{"bias": "all", "tie_embeddings": false, "init_std_o": 0.0104, "init_std_down": 0.0104, "optimizer": "cautious_adamw", "beta1": 0.95, "lr_head": 0.014, "grad_clip": 0.5, "warmup_steps": 320, "schedule": "wsd", "decay_fraction": 0.742, "steps": 5912, "dataset": "wikipedia_en"}
Each number is 500 + 50 x the weight over its row's rms, rounded and kept within 0 to 999. Layers, rows and columns count from 0. Numbers have three digits each. The size before them is the row's rms in percent of the matrix's.

# layer 9 MLP up, 384x96, rms 0.119, rows 210-282, columns 0-95
101:503551519468539558555473593485510516479433487518539535505417510503469570636456548501428408563451532461461536389495434474454511526428513530509499543566447460407544528510462528595461495449530541409421518479554547527448500528444521489502455506499468476572543624414496469547501535572457594486
101:406481549557500417475580414526530446552567454454535492555555510509530462561485541386538415513627508475519529496406593447497497486526475541495486457507457496481514417486531459492510483552428533495442484524521558536514549524455451433527470486494575645552605525461481419459525544529473562552
101:523470508536536501420496543453517504437475518438623559583578448517512513531478452461518463548491557457476509393511535454538499460352470567533499554538455529560475419426500436489504421505597515450418541488507505524470427509557449574450467555464603500498527506501456519565458419519463597542
108:510559484428456589504590466476462514438464562504410567472455542502437544528489522421428525525468551491518463539410392443606522450550467484460546538518556564479482517471565391475526509514609497489431514531570514468493468552414405560567486495566476509490549503481566415533564455452529470495
095:482431497480449482487529491498504584534538562460503427515512527576524509523486552452516518437501508483470577516368574482530478480485531527539469545499499536499591402527600505638514670462562465414497451506448462592501511495450515457509497390535564538480514517445464537504423489545422545495
106:505373462523523522484483565547417569530442540422495539592512528456482530540480402484480453524531507477456461514455456512473396546574484536515484484566455470586510473535522411585466574484444500494542448481530479563399476525404473610483508474522608528493589563492591467541508444537466533535
107:485487492496510545418527535507434550465465540438519532505529486486517586554439571554549539533509502481460559512382486459434456534516497528475515550577452481579541445408486481567479605434474417466478404568501493590466430451425446548562440572567551555444595502507548487420460442505508489543
099:560466561575487489528588516522524493544583480513519468495418482469467436471545517462616494554589528528392520428457505473543535507448464444464545534492459532437421553445499400421461439590562468531469533482529550417550458584505474479517438522447429458425558583539570462416489507514507523461
088:567529595534486551490537552572498479542417605514499577519466571389531525481485520487462473530525558454483561453469475570503486425480470513534390493453492499533497438432550418460549479477576497474580569428524444533415489541477566568422507433408587464541479452423518433554499479507542461505
100:430540485481382456472586499550477459627495458502564459493515494502465528644462507466589551595495471474491469465549389456557412473447565525599460438509523528504437528551518491460531442483470504516569512490584500410444519477462530544491499473529425485535463443538475470500521524479496564616
090:466491516479484502445515516566526512537438497539565534532460548469438552474474528561458497486568420534462491532529439553495536483408532531549474502495532460490512368584523583564419466469567534475429477467487455481638591590522470395465531531484420636427460482486472526496443432508532528539
102:517386521455526526428608476467602533416417533515530529462457530510533489586515455513521497511445531388492511467486425510533535415483493501436484461457486542472490581507567485563560536429495536436494440547539605458555607482437508600554583441502522560505479442419496532526550483540456485520
105:502458487377534590498419488509452587585483498499553515475541581502420434530462514480535505485496505438457478524466399485533513526445480555530504480505523543465585413481530536502534513555515478410548561450478517449512587530437468572459492471498625538567511524512401458626533453564486576563
105:517430498549436474622525488394549507513533522452449479459492464427474586566511573541647510465473559460406589430423475465559537489511463477475512493517557506480506506607568468532447420614562451523467497482483505429492532553506419453555440486499564513490518543494498537553545541503454556510
108:476542535516522557493609447479478469512488470493516550468550568505419419554511453416571431478525541448440502395482436455471507451460655542491549450557495530391484530476585454488474513489531426466536482484517517488575516411447534414573460470590455510539452480510574469461537486552464578486
106:519489601441504593442490511510581462480433445474609508479533482532442550605460435549533422532447528467448471446526445450496501452471537497421498545618507456548481455477521486560529456477543502516431502457534585438475520553466434555478567492544480560590568461397466454492581452524431448521
092:424442479449453510508480516372507570510512387508452602501484487482583590516534553483565429502522490502468451557528564514584407482473429513489406479585628421532529534556434486505568527500505417452531493506595487487453559466529428468489565576473489489477546479449529519475523487508522451547
109:559550456534546451503424537494468502533467445468537485631506536421462577563440610497504503528518493433460587475430472458488508426522467475542492552505460396482497440497519428548522621543553457493418485580547563447487554504495454459480589533599511450486566491470537427491467433536481571458
109:451439515584511486438498504486476495603453474443529402491551560498479475440384486536553449460502491503454475482492513454509524506481546506495522515524537476528421562493430500500588409520618567511525561389595586407525461499541489467560444553537530519495568580390604462481503458470510522472
096:384495461548509467523498482518482505594544531457462514422432551459451502485497642532502465461569483513493556513469508472539450367421558507518481540561477502534465511493515482496450461490609480539518419572555481387460609520571551427500491533499527498511403515465606487533550434552533543473
097:511511544525504491540470631494512487530489587519477582399491526493371453516424571474509444467535538470440540499381451478513519492454608472466513543510482515551442487547584476512414545526461534557518475427491631467574518557471478563505451602423541540501483542508528427516558486523530470451
111:435522538473449508476475553435453464538557460550498482536523502547439496582523401498548557486612477451451459587459375542499457491552469486523452521571567541497511514490571447521469515509611487386442494533497493509552427566450438561487453500580542515413532479454562438441475516458425587529
104:503467562529507509449586548568467549568498467441453475551471499508454504534520567564563493551511543459420484504541430482558494526433597492526497466527438579461427463408457430458521541531421500487490552490468403453485537565473547464586420514491485571430626544503645457468480462503491538457
106:442515449429474559581424497468559566552455484472577577505417460477618550508394505536564531498496483485401504491522404509522444507514561530518524559583469504496519452453465461502511585548557426486484545481506578556422437515445399480529548587481419542509463485481537504464531399529464541527
097:492470486531481559513460518418529528554547462435508447546522484519507449469543494531509555473511468480482380456515409424626453479548439480505516426561489495492373542528458494488525566526573527414481571503555443445552509570535534471541488428487486495449516485498556485530503426414434597651
090:539474405492532507520601542597520506495491462478587434533543549552494507479451406487461529533501531435510412491481470398492421459509424538495525587574515440445549517553554469551599526456479503432505472491521480484536481478415335569519489556529513528519467505396492497553579474479563555491
100:535461504475456511502544533466450451474488525515543459600551507429483566568384494441507511617526512422457463497412561544449486478513490461584510557566530481493520577493475409496498475448543607413500505477649528531436502499448392533536591491518521493469476457446487492588546464459446521466
103:458460474491560518420419461489505493572491415541547557464505545435568467474470515468564462460568478490490485459547558394594488532450483501496426540560463575501466485428448466572586481418468399480539500586530508431585452563562444462481552509493514530537547542525473532523620497562423568505
101:461522499407436510445560478479534512472538415580502543576542472468484593558571452386475513493450512429441545483550529524464539328380466544581453488480459456556490490556487466485505487558490450427472519531469514457499494549474504476485439515532451513503548467489556528560643499450510463564
093:488401507597552424546542586514486517483487508572549473565522492444560490469501541422397533449577506440479617494420518506586586526448458513552499497622513432455502510489494515501574481615481471452425495522498427513488468560493432481426442463528466552571548487438547469484549543544501477521
087:449447537480513490410514556510529539591427410485531543473487483570585460441497566544492496503532518486506419547453426526512490440379503465559465450401575493544602554496515487469483506526536526411534491514518515421448568531473493476395409498481580425460503488480543510530615494512499609501
092:495401576503539549634516522414470448554491485482496500504514472558565520554497464543490584572499488407464595588534464426452433451448411485550537538514486561517539524520511527553469530499583463512420462465579504517326500476497441445577562509477554437528518481490483532524497526444515504528
098:505477546478476496439499535445451516518537474540411488518531524455591542437457599525514383473447493414531490447390452522605510484493453472511531551560509510482573551517583499420436450557522390482391516473563533498504476476473459404518557506532528524486523460457538545556522443443515600594
097:485582523541383494539492630493500534516475477473622553543495483460487531486508492461450513578512507493483405466472550455604567458484571522483567511513469561521533515502496520613530471470485535442460519515493496457410529438454407464582517444543550455532613505539456430553484420419463532574
101:534477530441473616389485528584513517434482494521489546545486491469519461563457575606444441590508564454525386495492540472558539436443576503437528488486376598432487464512488464549532545466479494409451490519522539514448545468428459529541550542520480588503532520440439459484506487523527475599
107:500477515573477532420529535578466529522430482456493498491446592461456561559459508450465464529459497435471449429440426531517522456467582474606544537415647505459502595506498524537506418482521513464549505342522495496484553495562458546571501515489478521543493552416557411540574483476519513466
102:452475474490459544431525628591510532529518500407541523459491513475516502552470594426484476545552500470430517447509471429534496460558498486573570553524433476412442356465521514590556514555543498490601436418512497518501466533389539508505574477462499522435577587528499472415496503500523515476
101:451513480498493515506473559497468457483567518501556519483446525453513555609449507451533477523604468434464614532477467495447450516402514527585460480466485517476497504541493468456447518527484553509593426510551470517456608527573473483565570417408581457394532428464535500430585417551512580479
091:441481483494537492476440509480493464636458567530449544470435581476527460576487525534428563492492517421468499475521466495520390474434484560517466495527471499501448411425565480501469597440507522568556464555499506438529614540437481542510621524488632543523429486498471479463515437590528540463
117:452454423560444521424514594562480541522526519550565515543539482470487519460471472447509507521496544493478497471517441441499385399508497520473508449487392541508517491462612512602507546540481457485445545552597476567447557423415451614567530520594506425441477500489552466561466563480443509539
096:474506463517517543483623535473501472531512470549537458481468441490415431457448432415468553514481513466548464537457489473480493407575507616469477507536536515518519551479498463554476542528421541530404617481601524450516507452409380492568511412599482475503505420478499444564461477545458570468
102:480348553529489534458525470465574492442537533506530535559624503463447500539495463403611454502522518419455523408422589534509434473516529515532550439535496489447534509547421521486439529493532467393585493395583516499516527484470488605535458522537559535491493453450543506468482478544528563500
110:535485475404484473437514394514433437553514446564507561497535551553548533466524482553549577548492520393470518484488487474495461393499588546427410512475530483561554505423470529501498468527561472418423562532536483495491533448565450500520491443561594529527594503427456494454578501526616539562
115:527475506548472455552583528457479606484504449512472495551512529504478517498421520472553413583471531425479490454366492552488444489526576582536427443503444518525473502507498447497457478488471525396569427463511601559486539498412515524559514489550472544486580512468657452530529384501462532511
105:420498581462456464544444589498463545469431453496502506583565494445587481550448510518599483485482545459439489425536408505562458480510468583566474462516612508415509520421555524441499483587505423546453472449577609428515525480588545455475422511542461533544469487474566498452458483501524497489
102:522537442546576516561518529550330560509535491430575557439487541448496521433479494485474489578478481491530431476433424478538447467479512511628453535487495461434506540458403564592493524541570469456455523468571508505494632496566486474538429451480489516528604540454467492477483478507573526520
099:498498484438493494556537456468441491603534514531464397485505556507510595550535557504515550554490489503442479492467427493462458526542458523601392542480432517425476554499445481423603556499559532451477506524571528566487528526385464518572466437552551562537517552472525457570452548361532469551
092:480521510467505571422460472591481553534509462606500502475529611473383525554486472510517499418492545452410492475462411468557446566456514453549542479447494531472507452520499563449463427488419474423417497482528557536544486588422513585538430513486529522457588590545535454530412550513516511557
092:518509555541473445481507573473533525558475349520502513525472507460587460573510445331522566462513517509485464547372457429517502492475423549564487493475490600505467489512481514521516446556519450494439488526508539459524568492484426579450421522543503561407507418503469524560473524489613517540
090:503483551579574577480673626485549470521497569430482473564457442528532518575454426568506471510553482476414498399489534437548455498523429525482397485423545481432439524444484545525472422499523516523478460542512525451472476567514501511458513450491555602508490563517539494479479541435493563472
089:501529496482483461609568491465470541548452498423500493502386461486437462531468510532513530582582465503458525523454512532528490482446503632455333456458482521490408483447478428531449475551599487496497476527503595516581560540468530491476457488504473559445448477555556519619515449496430451446
106:486403574499408521499490541511406529541527417425538618447446568434449460540411500446511465574465552424514505438457489440477421462534513491562473520514508536472441431545626503458535537547442468488545498486588432487422567497484506518465506504534486486580535587508564459547551465475542564507
101:462435534593516521532497488546434384499430439549479541500496438482443571579486439444527533521551580488512631515477455514480456494481574495470421524597526486539446402435562459525510490661605468497465556509572504512507484500524497455497467477409514417483556540509567485540492511503464536505
095:502502518462567502529584469438487584478473490535461403521484448577539471425363517509542451541461574467525514510535447469498464489522477529497458384548481519480447455387582470600441557485583461543431561540520613497511464568545484538484455473514435549396509486473538487551559500478421520487
101:486436451550469553479505461524540569536525475512487571548531534408510564479529489533474490501504500502393451466524440497545483417502498565505556565499404525428533506395518554527431549438526427539508588458587515424487550585454463553621583599466428504488489424514495434507540517413480478543
104:434378442552504454526440600552445520511527525517473538595450498429479525617381591528516565491547480497492477493509496547530484463419552543537538523513414530512500483425462508555397533529597430436508493464532561453470505485512506507504422544429484464517488445528468474446514459484466584614
091:470584518518452523518447571509525408543548549468472494523528468514575616534519494494538463589537508475420503424445481463458547515467555492497391615542519453503445512475430354526429491475578576569451494462566475530473457475457460502425469575519537544480482587515511454547485489527560571564
118:486484482545504518488552465508555555496471535552474443543438465464479549588512532551556467507482478399539516442497377330481472455567485486533470513466634500483550591547522519471418563544538402435456575481533537567418558555530482511502487472536480538525483447431529428530495449462461559533
094:420487518565405568496470566506484511537355433466545628533480621582523460487489437390536566494458542466483519527516461503585467501498515470492472482579455511585425454491443531562550546501532496453479460454468489560427507521432543508467568514577512450450540416476520486510460448475469499562
094:546528561558484456577487622491477454533370416433567521526445518483559442595478488473527524527472576511510455545534457502513475517438500449505375495475477583460473534524558339611530507513580493532467536486522555457491528496484431509497526460460403445497526567466536497491520518474431455483
110:512389522565474434570442560501539457491463492561600482574534615477461548518475480454462426476464518472434580411453459546528441529546517549533460500453443562519462530446494564462457576565519509491495497466502492475478494473372520524513554513489569554449514566476633398426461502560468515516
092:490485512517505546594425575467544511394421532470617541584488481492568436514430482409499571431494481501491504490478411492432503451492500541488554469488579535541508497577477425547441499559556473578414445519549540512562532464529502523420462512545452464411476504492532369490580425487520503464
094:399460516518527527402518472457562466550453464518552498517451530547572508567445626488542543534677463487496446429549466469535524510453493539521448496508414566505569554496439470486561535464569470543441616473488578490485546472578462465571521544513489458498457455489511466482489480472423402492
097:458496499444550599526553430456490482583522546430494480463536518544551522498370578443552516593540541499516391504471427531507532544462551563570510517552452482453459503493492495498508524484552444459409489547576453590421565536432498438550512431494482482449458447442568470491573412547467432451
103:472401582533448437517486466513563506472517509545466541435503464478492542634574405555449510457538523466338496530487471472521462520429526532458532465536503548418453505436554476516423606618538464504440448566491554469467511581506464511485491540539493539470482492498512464547570517552494497619
103:514471542522559484381568539577534468504472462486604503498477430406515491559469529484515385461474523463446558494491485513479512504387464477513507515538500498400431390443532481508477570572505406441499461433486497437575595558526510548475483530474531514530553582497509466461553482637559537518
104:453526530486354546508600557471474495524548481449473493493470456460571519489499515520512492551586526464519476527565514396492503420454536532477465464404489523494415475533572474492473607542493517511481513447533494516383567453452460504522532406636557510442532603449581470526474520447578468532
099:500375511540358580454503498574502468455479516570485525430526537425415504525536446503597414546463535414459486456400523463491482474514507527535564416451583554549538420460512468463480505546504499466450538479577543470520456557473467525502518590581521483484524476541604473590492513519493461553
103:465477522483444519491521542436542537551507451520530429518506456520551613600422539495570467517416470437505504449381522475432467468527536516544518503434499396516588442459511547511433556558574491485461518426554577570510532492528380520512483536611452507507451448516586515468496506517411575523
092:477453565478473490575504535480562463582551568469523535548544507532406564484432524511590600508457464463385567501462563526558466394507496618504466495479489407565498509442470472543427491465481550501490482505478540490462531463432585542441427411554571483467433560539465546457507459452531570475
095:452579502558556451518539643610516517538471512486514565483476648474508484512410549435406512481496508511437398455501549412524489478493566517521468525431472539513465462486517454474479402524462447371500435455526529546486513476491439548495494543516543555439520481560528523530476461556581517584
108:464510483515491494514655590511505471532505462497543449427508481532494560615450443396497488582558566450499545505503399461517431475434515471541471550545486532347506498504563404473507457548485452511453499483519478589507523530515456535474429475555471491488588542541542472441527480620466490553
107:463441498496461451552516606512532519510482484383589555587490507466591463537453448552541539537504499509403484534563453432463540459469511489515491520517546483519470439404502485535447426516499424524456498519600483515530437508553419533476555547568428544467641483487508489571519462518384436568
# layer 9 MLP down (transposed), 384x96, rms 0.108, rows 210-281, columns 0-95
095:482492556674474541401515450378531493439523433580477479498557447539544531553549413501392444512424467488552457535520540484512499494462570473437531540521575491465511430472548429553577553407477473497506481574478482551516529470575450521476500501544497477463477493585535441454554453511469443551
106:551508540456495491539523423429611517552463561446470475607537497499525457531483494541505474479511497462449447495455530565457426481437480445358441508501534528429519558534508393520537516568518575510498630491450521521519525460511429495432510578541517566510468446548501570560533551391520473399
101:513570500473459616527485488497522388590536458531494479444533470481474476437507561493450584509419586503479495534534549494558554486446500424504525478466494540482491513457431456559363596467442478548562528451493473485571470448549478472610514572460521470554412537598481448514584476473540467425
111:501482507437485582508387530482502449455462545502473434570570476575413537507534558479465492430441515394502527536489580449459558474529487565478454563561542513531493483565618537452564478530489503431571446452534497469536454555513421583404424472545533450564479515516517489544486414397527549488
096:556508411431536497508409553412493455565484545470576451521532543487393486572481437505538451565478529354482494486594449561526506509537442536543480507472512457487475519499554420457525558500584431512437550497558513476625417456557509540467493594459481422462516480560566472535493476531531505541
108:439585584514444522481513561543577477409449522550547485420484469494499576480521541500541475409611510485491476578520405510495453386486524489356542531519523583570468468510490538528489553495433506523471541484547454538455590440523520474436535564484454528516430442539455521457500554471401550457
109:479466537516466491411487530536557529502514474544469552585421554451461467500562521402528545520452542451502549425574506474588662453515526532489531479509544510419419517483533464406549411415490559546468483465561494513520520505503537489421505514571413508521479552527510527553354452420500497502
090:503490457438606502547519502441501443483472395536522440535480550494466493577460450549498482518463392601541422553570584510455527466523598464498487430527568552481363549438419492517454521452515543467589518491472493468490558502553434535464498531581602412486516455527558505479464526502518536557
084:500479471550489511449474526410502533526438487444524434497511430556551499521512426421467533571536555509468463533417524608468502513464529443494613531471517492444498517584489555578488485525505431501609366491449636536530504516472483461579537501558512510474525397531425482438475509446430581475
109:564573539555515509520487568433506437537578441541494405535493463478488522386493549530563470480534563417442506506495455541495496510572489489526492440525517494629410559387507411447547461530593491462484519546454482504537521552496418516556445555490570438453477548497483632510491441538523462432
087:572499572453441463500521418472511550463559508528411530472541378492520466498568581427451531487491402513471561493495497550510463513572526467474589510513470648524502573429510434478560451538450491480531456578508530484409434440453455484552537540523538529632456500532500464426558526470478449479
099:450510508499579487527526469482468493463716476512482467508471496447622499506480462508481568512466454520483524546513499633462412411458500394578481499590587491501562482487427568442455494498560498523573571495518517425476494497512454501528443546445518439431460480495466534510518571550497501471
122:583519484477449495519463495498530489504544482483497447586537504481480516564437464496580466454541627564538472470580445375413412489435421493573541527609473545493558513504502544549579465500500499488512552551527503514495476479435451547418387484489475530539497623470520533493568438502484420421
109:440505487420570486576509486443600516502467517507518461482512524570560555404467541566452413480380447455567490513500514546370498478480443483561436432491505593482534511499492439509510495477486522585447462512444604545495566505499560490571577460523473478425458437493529605596516520465496450510
109:498514469555476557507425538483555510500420489530494528514520445505518579454509528477568449431536554538494472508439523437496499591466529522544509439500454370586348592466517531451518505467551514432460421559460566483477409511541538544583419563445537482531450536572563460419496461473535575489
109:535438484352466423482582411532437514519474592537542457465493567420532421507545439478497533427501488503610534579513507443523490522586515497488460531542527562540468483513526443561475496457525487499535484511420491579544481501483551480528474428499474599488448517487522428383577512434549458599
089:475512468558486472441549484475538475542490499462445431460533579496492498547503540474449605476596307601527488546418453555450608476478537475578498572463463429502514507504510564497531440452429538586503493496410483439489464528483506486460472495518556516435465496512473494593511540430543592496
120:555525482509544491489565442531396534481452546529473548504448626531496525513489529525515535572547437505412543517388542497534562469586506556467530546506465506609533558491402568417480393514372480467490524462444480491514516483500441453527593484403549497532509454522501423456527423533537529459
105:498472499460488478482485503541515492448498506576472574578488435448563468421525562328449524437540463493473439547498449496536477526604524551452518524407566496406516471477532553534440514581508499434483528484441512474432557512443593586508466497530429512545488500579356491555543519545526465513
098:537434567556506453511642574453420379543579530443506529535446500489514540489527447486457538446580487582416490602460491536528532548463520443434450493509598522505476437492534514556461505476456536491501460466385413535500486463477518540473503506553511551444467480575490604505480503471421534417
097:528513435487503456504464513497421413564528522541573530645486492476540417506459468529550525472659549483501436546611419464541548476559560473524436529450575458378535451505494507527474466472478441488508502538442589455517527508526523501532431531410500560488495428474463483563498510521436426473
124:472434474583552557550496577494438398529435524547503432544446404532446511581452476522511532496481477469469543509478456489492438503530488541574486500465547592507397626529469624494479536494448428494527412472439448527468450522504566486434460526445516450495529554541549563586466476408568484507
104:502456489498459560551545489442425556545472474441483490442501582567540514490520476373439561503535423531591440542444606512498519543456478574475534481541569515453593406535516448478461527457602523504534547486489573486508633457464452499504503438466468489503437478509410496399536591515513489538
107:528537500435454519546534496545456430425470539452466549497530451511533524506569545472443545484549450454507543488502583564412505546487505575508485516490485540413444501523507584470582469476414430559514530592488481447541302477515562525509551454422543444483429545500434482474545482607535450519
093:537399537484522463405483546423532388483468575505570464526464424471565510539495519542475487570497515463537590502528505454439537429514482572538459523437570474499477481436575546448482505430476532499590461468480528491469601495526510528515408541537595490533397616492411537458573480548485490448
082:442512470462472582507456477475524550562480373396481589540570466491562487490498499531508537468380523430519439501482489558434470450478407533562396435550505551556522464650421523490475540516501504502490493549546512491408558521530523501481489543479513462479583472473610488455466576536443539509
101:651579481492534525540457477503370402451381583526481541533505613458409524440504532527509512530469528413490542510553480471513551485537466529457543532461389498523591492445497527538528560548483428473459485539521523531463426525505561486435484567456490470451463471517485516525488548461601444547
097:452404567504379512515486404485490510481538494482481486578442471449484525521582496429519582429436503516496557472509462582457501527499570448498512460439545458533465559580535577462331484560641553533538479465550480503466538470521445520494473408547476474478469506471527531528461541507495603517
094:537505488575456512534467439488519576487507595461465419451452485492516557443430462544447500443533433545473434575418484427490498529499460604467448568443431428396451506496493463491480557548581511586500496482587512509575507507531511552521394465516452509519581590548474454563452600503548478532
094:407445484465583480435529492577561576500427471473461534450445459382488449555533547559457508516501460461418527526568489502443427428449458479412521434455537521575592519500489506494517580499476507506549524459504525499511547489436472568588533516460485563577513550462435603576563563433503574485
090:564517484534397516606508503511475389445540484469513397504484465421463520620461439469581506589525449481398595436515504451492534540539477509541501526585465495510435522479511450518458523467466468601476521494592518531488417450570506532625557545444489538517526504487495431471544511513449436524
088:465538488492424511422491505439532587515423536530429467527488471476514452455547576468471439395399472508488495494497629522473528440567575451426524415524460490419481539477534536530500505514506453549490533462477546549507505495627483610602509443483518615479529502469473442565537531541592498461
093:468547520504510621539452474537548510537459514448474621396515443491431457597482467468543523478523398502538467556513573477507492428427523521489508488465456514516507531536355509624609482489488539443479524443436453504465466481559494546520508525501517488541473550552508353451597501509522497493
093:428518481474511427520504516465438520514439519521388491552465499532614470563517463489473463502552498546533592484486528525461488495575481519542502477507579404566461532545509525488507427474425475494456585551517401493470528502447532570314482552499529546365501569504538585520478519517556505435
115:555529409485396489495470491434439412500442528501456483464512444490527542564514447511541530463476651463544471430467434485523435495556573496408529506522579474554471438564553518465459543620506473487492421456485581491556465535512517509528495500516533619517406464523418525518535507539542590446
101:475564534480501450461506505423459531456495548587468497564492418546451500477467555490417536484506445464502530536463568678464505547482376503501455562582473531513539511510489451587587558495527432452472452582402550578522434547449529468487462510495435505517537464466485570519453518520400522553
098:524456552498538475498510451536446519395500544508501506607534525499531539582573469443539579525472553475540519422494527535420438523455452397500412522485472480472596570462508557556495430495519444473462450476417561489540483473477446520516386547479464582444508413448520586490631513526576503488
093:422532500520532398467444511451517460482494520477521455550411522512549543527539504529513590523446466531428463471518513499555445461488461495430432548478580527618593537464480528599524484433573422418553437505481526548551519474497527434456483410570529618470455596469436404492520543526531500530
089:525479473520557545545503515472456547523477552517435361592519465488468483455483516521652511453551576471425483528453491401512507555473455478544526539529470516420534478458475529526542495609566507522412566469470476527522510471504545515417324474503539456440474539501560451543444531437442514529
129:475474572517520425548509436526484485510546401512546530561441447527546475448496647486556498492455533423575530389533474474553483477538543568464560443460448437528540499556409519467475463423575545436513459451444561573462470527455566509511574446496504502556547497460421504496515570485522375527
096:454481421590437564539437557479508542536596548590541494524535461518519503472497476482592499390463532502511565496575447435474404441542487490574473522482490455435569429552475464468438600594598462493454473539456408466445514578459500491471506502512505484539445578505588490454494425443494497492
097:487554419494529522506552504408500514546483620519488447528569585586551445568542459580540500555547500445450545466500474411425549506532523460460456505573422534472523512361450525491506480541520420470468500536591507590480476476510458507535426582505436491508527474539472524594437460466458460406
110:513431510502492487482525560529508530542522444428507494475519463524469437493449429551496459448421449607512496551463405524470541510465470532617646517511527533499521433532533541459477468463539537537486496568511381426493544515501551568546487488509530476479635501532566403468598522470397454435
125:549500498363536588463522481427503510589459471496492406474567543487492508543423530461574512538511456446507421508503523445557460574532459418509455488509495529550515555592519426566415470597503538455552485454509509504462477532407534616461397440451520498501499506472535584558416500541518546464
108:504532486432549541477485445437538484537510522547432476581484515408511475613487488467547508556445487437472612512610522474474431476437506397490460480513497556453451534561513530511398398531506485510528567479499417430482589571525485493547572586570431497539508536427527541534423501477551445452
096:524460488528510566542570533418558393482490540501510577539518537515503515588488357529494523522497508430550474510551628454431625478531456410494449602529425647565504484495445446530484518471567495506498500513494481439454435488436443510521539526501476478436484424479478504537522458441456492517
089:404521535493402509516509488431405504477523486465600515478527551471546481440471539538453489515583396470555505537593567539530549449478553523484556435528591494424446431454461509601492480552467546533509502456497626429506575419467467496490630488505506519452507441547468486506460498526408490462
104:416458548526496511556520483405561544582544383465416466557447418517484549496434583560564544619471560415423479464486442525477494533530475480528513507501574504564461534458610484565564487490469508461538511482465514396553549481479463592518427532514550438429525506504539436517454492505532549467
104:579479504453461481542434366577484571486468487484525491441423494481492529428493499565482551469454458427553457407610494568529565500558599506477483537519480472497511508479548496445483475372425585528527535498575543518510487562470488470486515509419526580504499552522512512484466564391444531621
089:446533537508444583476394545437536424456420479499482551487508547538506502481454548422465578496482465593485490519503406493527459517427581462461566457520570546505509523509476495531389619486536493631596442497438484580494470475428495574511599569470457560447466508437476480526500482535498502491
078:511519414607560482506399500551463404454530546527480489576515496473452416541464523534572482401587494633535497488501380425501514461472492505535526476481500471447555513537499567534431467522499497528435463544532457484541554544582444467394413489488488485500520484487581525547429516574485547419
107:493501460531494499469501402456410553579518604453507601510570533549536517458525456427495577499477641503437515511499491469568468413514527493439406535467491374487543562457483462506575452482410563516532483494464548497499535539534552488546519477552479498581454483475524527455479420397595486516
097:518514543538449370484472473552434457523514455506433530499535424562513483467477454527531460582525473575577494523479580569372472436540458483550485545508483586474537501505657512473538428430543524524532424471439562469466370463523473475477485544565537523555463459530506568463492575469538473489
090:512453518504511479381486526444479514605499426499497485538550575613519528586608471458518491491558457592419525441483510530454526428497475513488600516534481465518455516551472483468588434473436594458533451410501455525441467462533455511435435512499552472610522553466480474412478568487553549460
096:465505523432484451464470528395441542390474488395504644441415471419507398519563552419415512499609456576512436520551533497575567513510563509433530547482564467509523494567526493477554396514470517524508502525561505481515490545553516468525561522526519525464460481469558527504488503425577547498
108:486546547504519531493552520509519474485468481425504507431455522483552464461611467512501509513453522475488388532565538496397477480437459533623528520535478540485443414457529539471446536544406478445521521531473554480481534485492635501483536432556407529579535603560384543437455449511570557461
092:474436478477467522361423454521472532468456452550503511444549534467435570483505484454552505610508538463527523514500505475473398500581439413533547435495534528635489502482546583602531512636433478443561568481494468457520558538499465520587473482474487500445440530480474556564485548518458449511
122:506489505552448516518484522519464482465519536512576538547670444567540449496503502488489579451519522513532465540477465504443636469548493390542475571470554459409535411490521474520497550487485460478440519517472554471551360484525483462488446540442456508402542443475514524523552487606426413532
092:557505373445485451467510355552553547437501515568496433467490479488517444482484582568491470529507505514406407454500452487539554516617558397417502445470445557523573530571551482491474517496458550511512597552477597472498547479445490572528470497474537591457531459490506540574479469479490493472
093:528517500539478482508473470539476568442461543540575499461552421459516563459543445517484524536449511462381581437477549497473571459512544459472614493501543488497548478447483560519517514490483552519451514570505575433456467511472537506600480560469597497444510322472425358511452496468533539464
115:458581471458475545461455508549547568498553420575511577506505473471442512507482536502569473421521550446563499473503453530460434476459487491540507455428380548508586389511468583539426489513468454566577481530504487447467556435428524468517589504425585488455521513579510511579404438551528572506
093:501492399512527425379641443489452493581528507551485434473463514446484532492530537561521438505418416613489464524455524587480531508504518481540513552499503511534479453432487576456530517473429555511501549441460491465492574490419479434606507528525579545519411502457405572538537557488519473536
091:429483494431477579472384533542558557534438475428513500464568499513531545424502466441466394502512444572532488535479510509509484557553602492421492476536605441522495466556472413513604480473416543413543546520494465510546384498394456530455467545481558556508448553536526522534481467569505529499
090:528455466452547551510512469435477435496471495499448518525513493563492501461566471511538407440523517537523555443513551397515510490539505453473503548430641437525374550542515542435476402525563537447467523490508533422497488470555541558552467424615517471517463642459554552480503446566469518427
111:570505468581474521477504447498450532481616488443414498521494483465500511496586480596583482542580572448509486476451466392429599463499512510466528525522472534483366498568456501544549452534447490491414514500538542470505488579478481446532427500515519600396493585566494449601477487444512495464
104:592525508519480443521582556482550487474526593488545492511463463530426422556511432478562558455572549441465535458585482477527388555594443508504649492517476524430546521489529528466467481510420437489510527493452430487466537468453508445439520489487447496514374446604498505442504526535475600477
100:477432504539509456472431534397415546608531448581545504491470451499536463566542492446396586524486430431532597555470580490523554477504545529447484470469465422422502560566507483546468497532530529422570451511455574485550516480566481441542532408486529529552406519454437529533525454574549480485
099:503559485468538483522499521470492509547457522541506547591413448586476529462469557560521442502422538455516509474504479600367459509515497501530519511430530562486533423526579548523483519523558503545574519522459517364518537439455419525446487508472535390549512541401431465590572525470404434506
096:528459513525525531634522489530444530445515507579443485537558504587471507442565411535511500483523504513490496523387407495486529550511509493459456466575523590438397476449527505489562495434511471585559498447441443618514535499509541490372472500477465398541496479501555432591509438556502446524
090:544541391445441493494518497471490508439472537475548503463498573516450484565416417559545391519525454562510489447599414525472540614475502441532506486554524410563478520532431524496498471501537422467505521475493499548583481527521406546497463648413484557518541506427532481507410524575500534514
089:509513503508496469575405506487578498463596478552494515483516386497608488521472429544489588525478463565562548544526369557403530479443403511564478473539481523502546460440516507511530528537563510547484527471451476431524464370443567562493455465490451481562520496522524472398485579524436437487
102:489473527483447429544494547520458455412426533442545482552499531539508521460463634580474497488540558531506517483492433491497598514557394430555533439501572528616502505566509529467521441416535509450492542470554484520506519437541496460368502518482495529621442470567465447426523436536511428547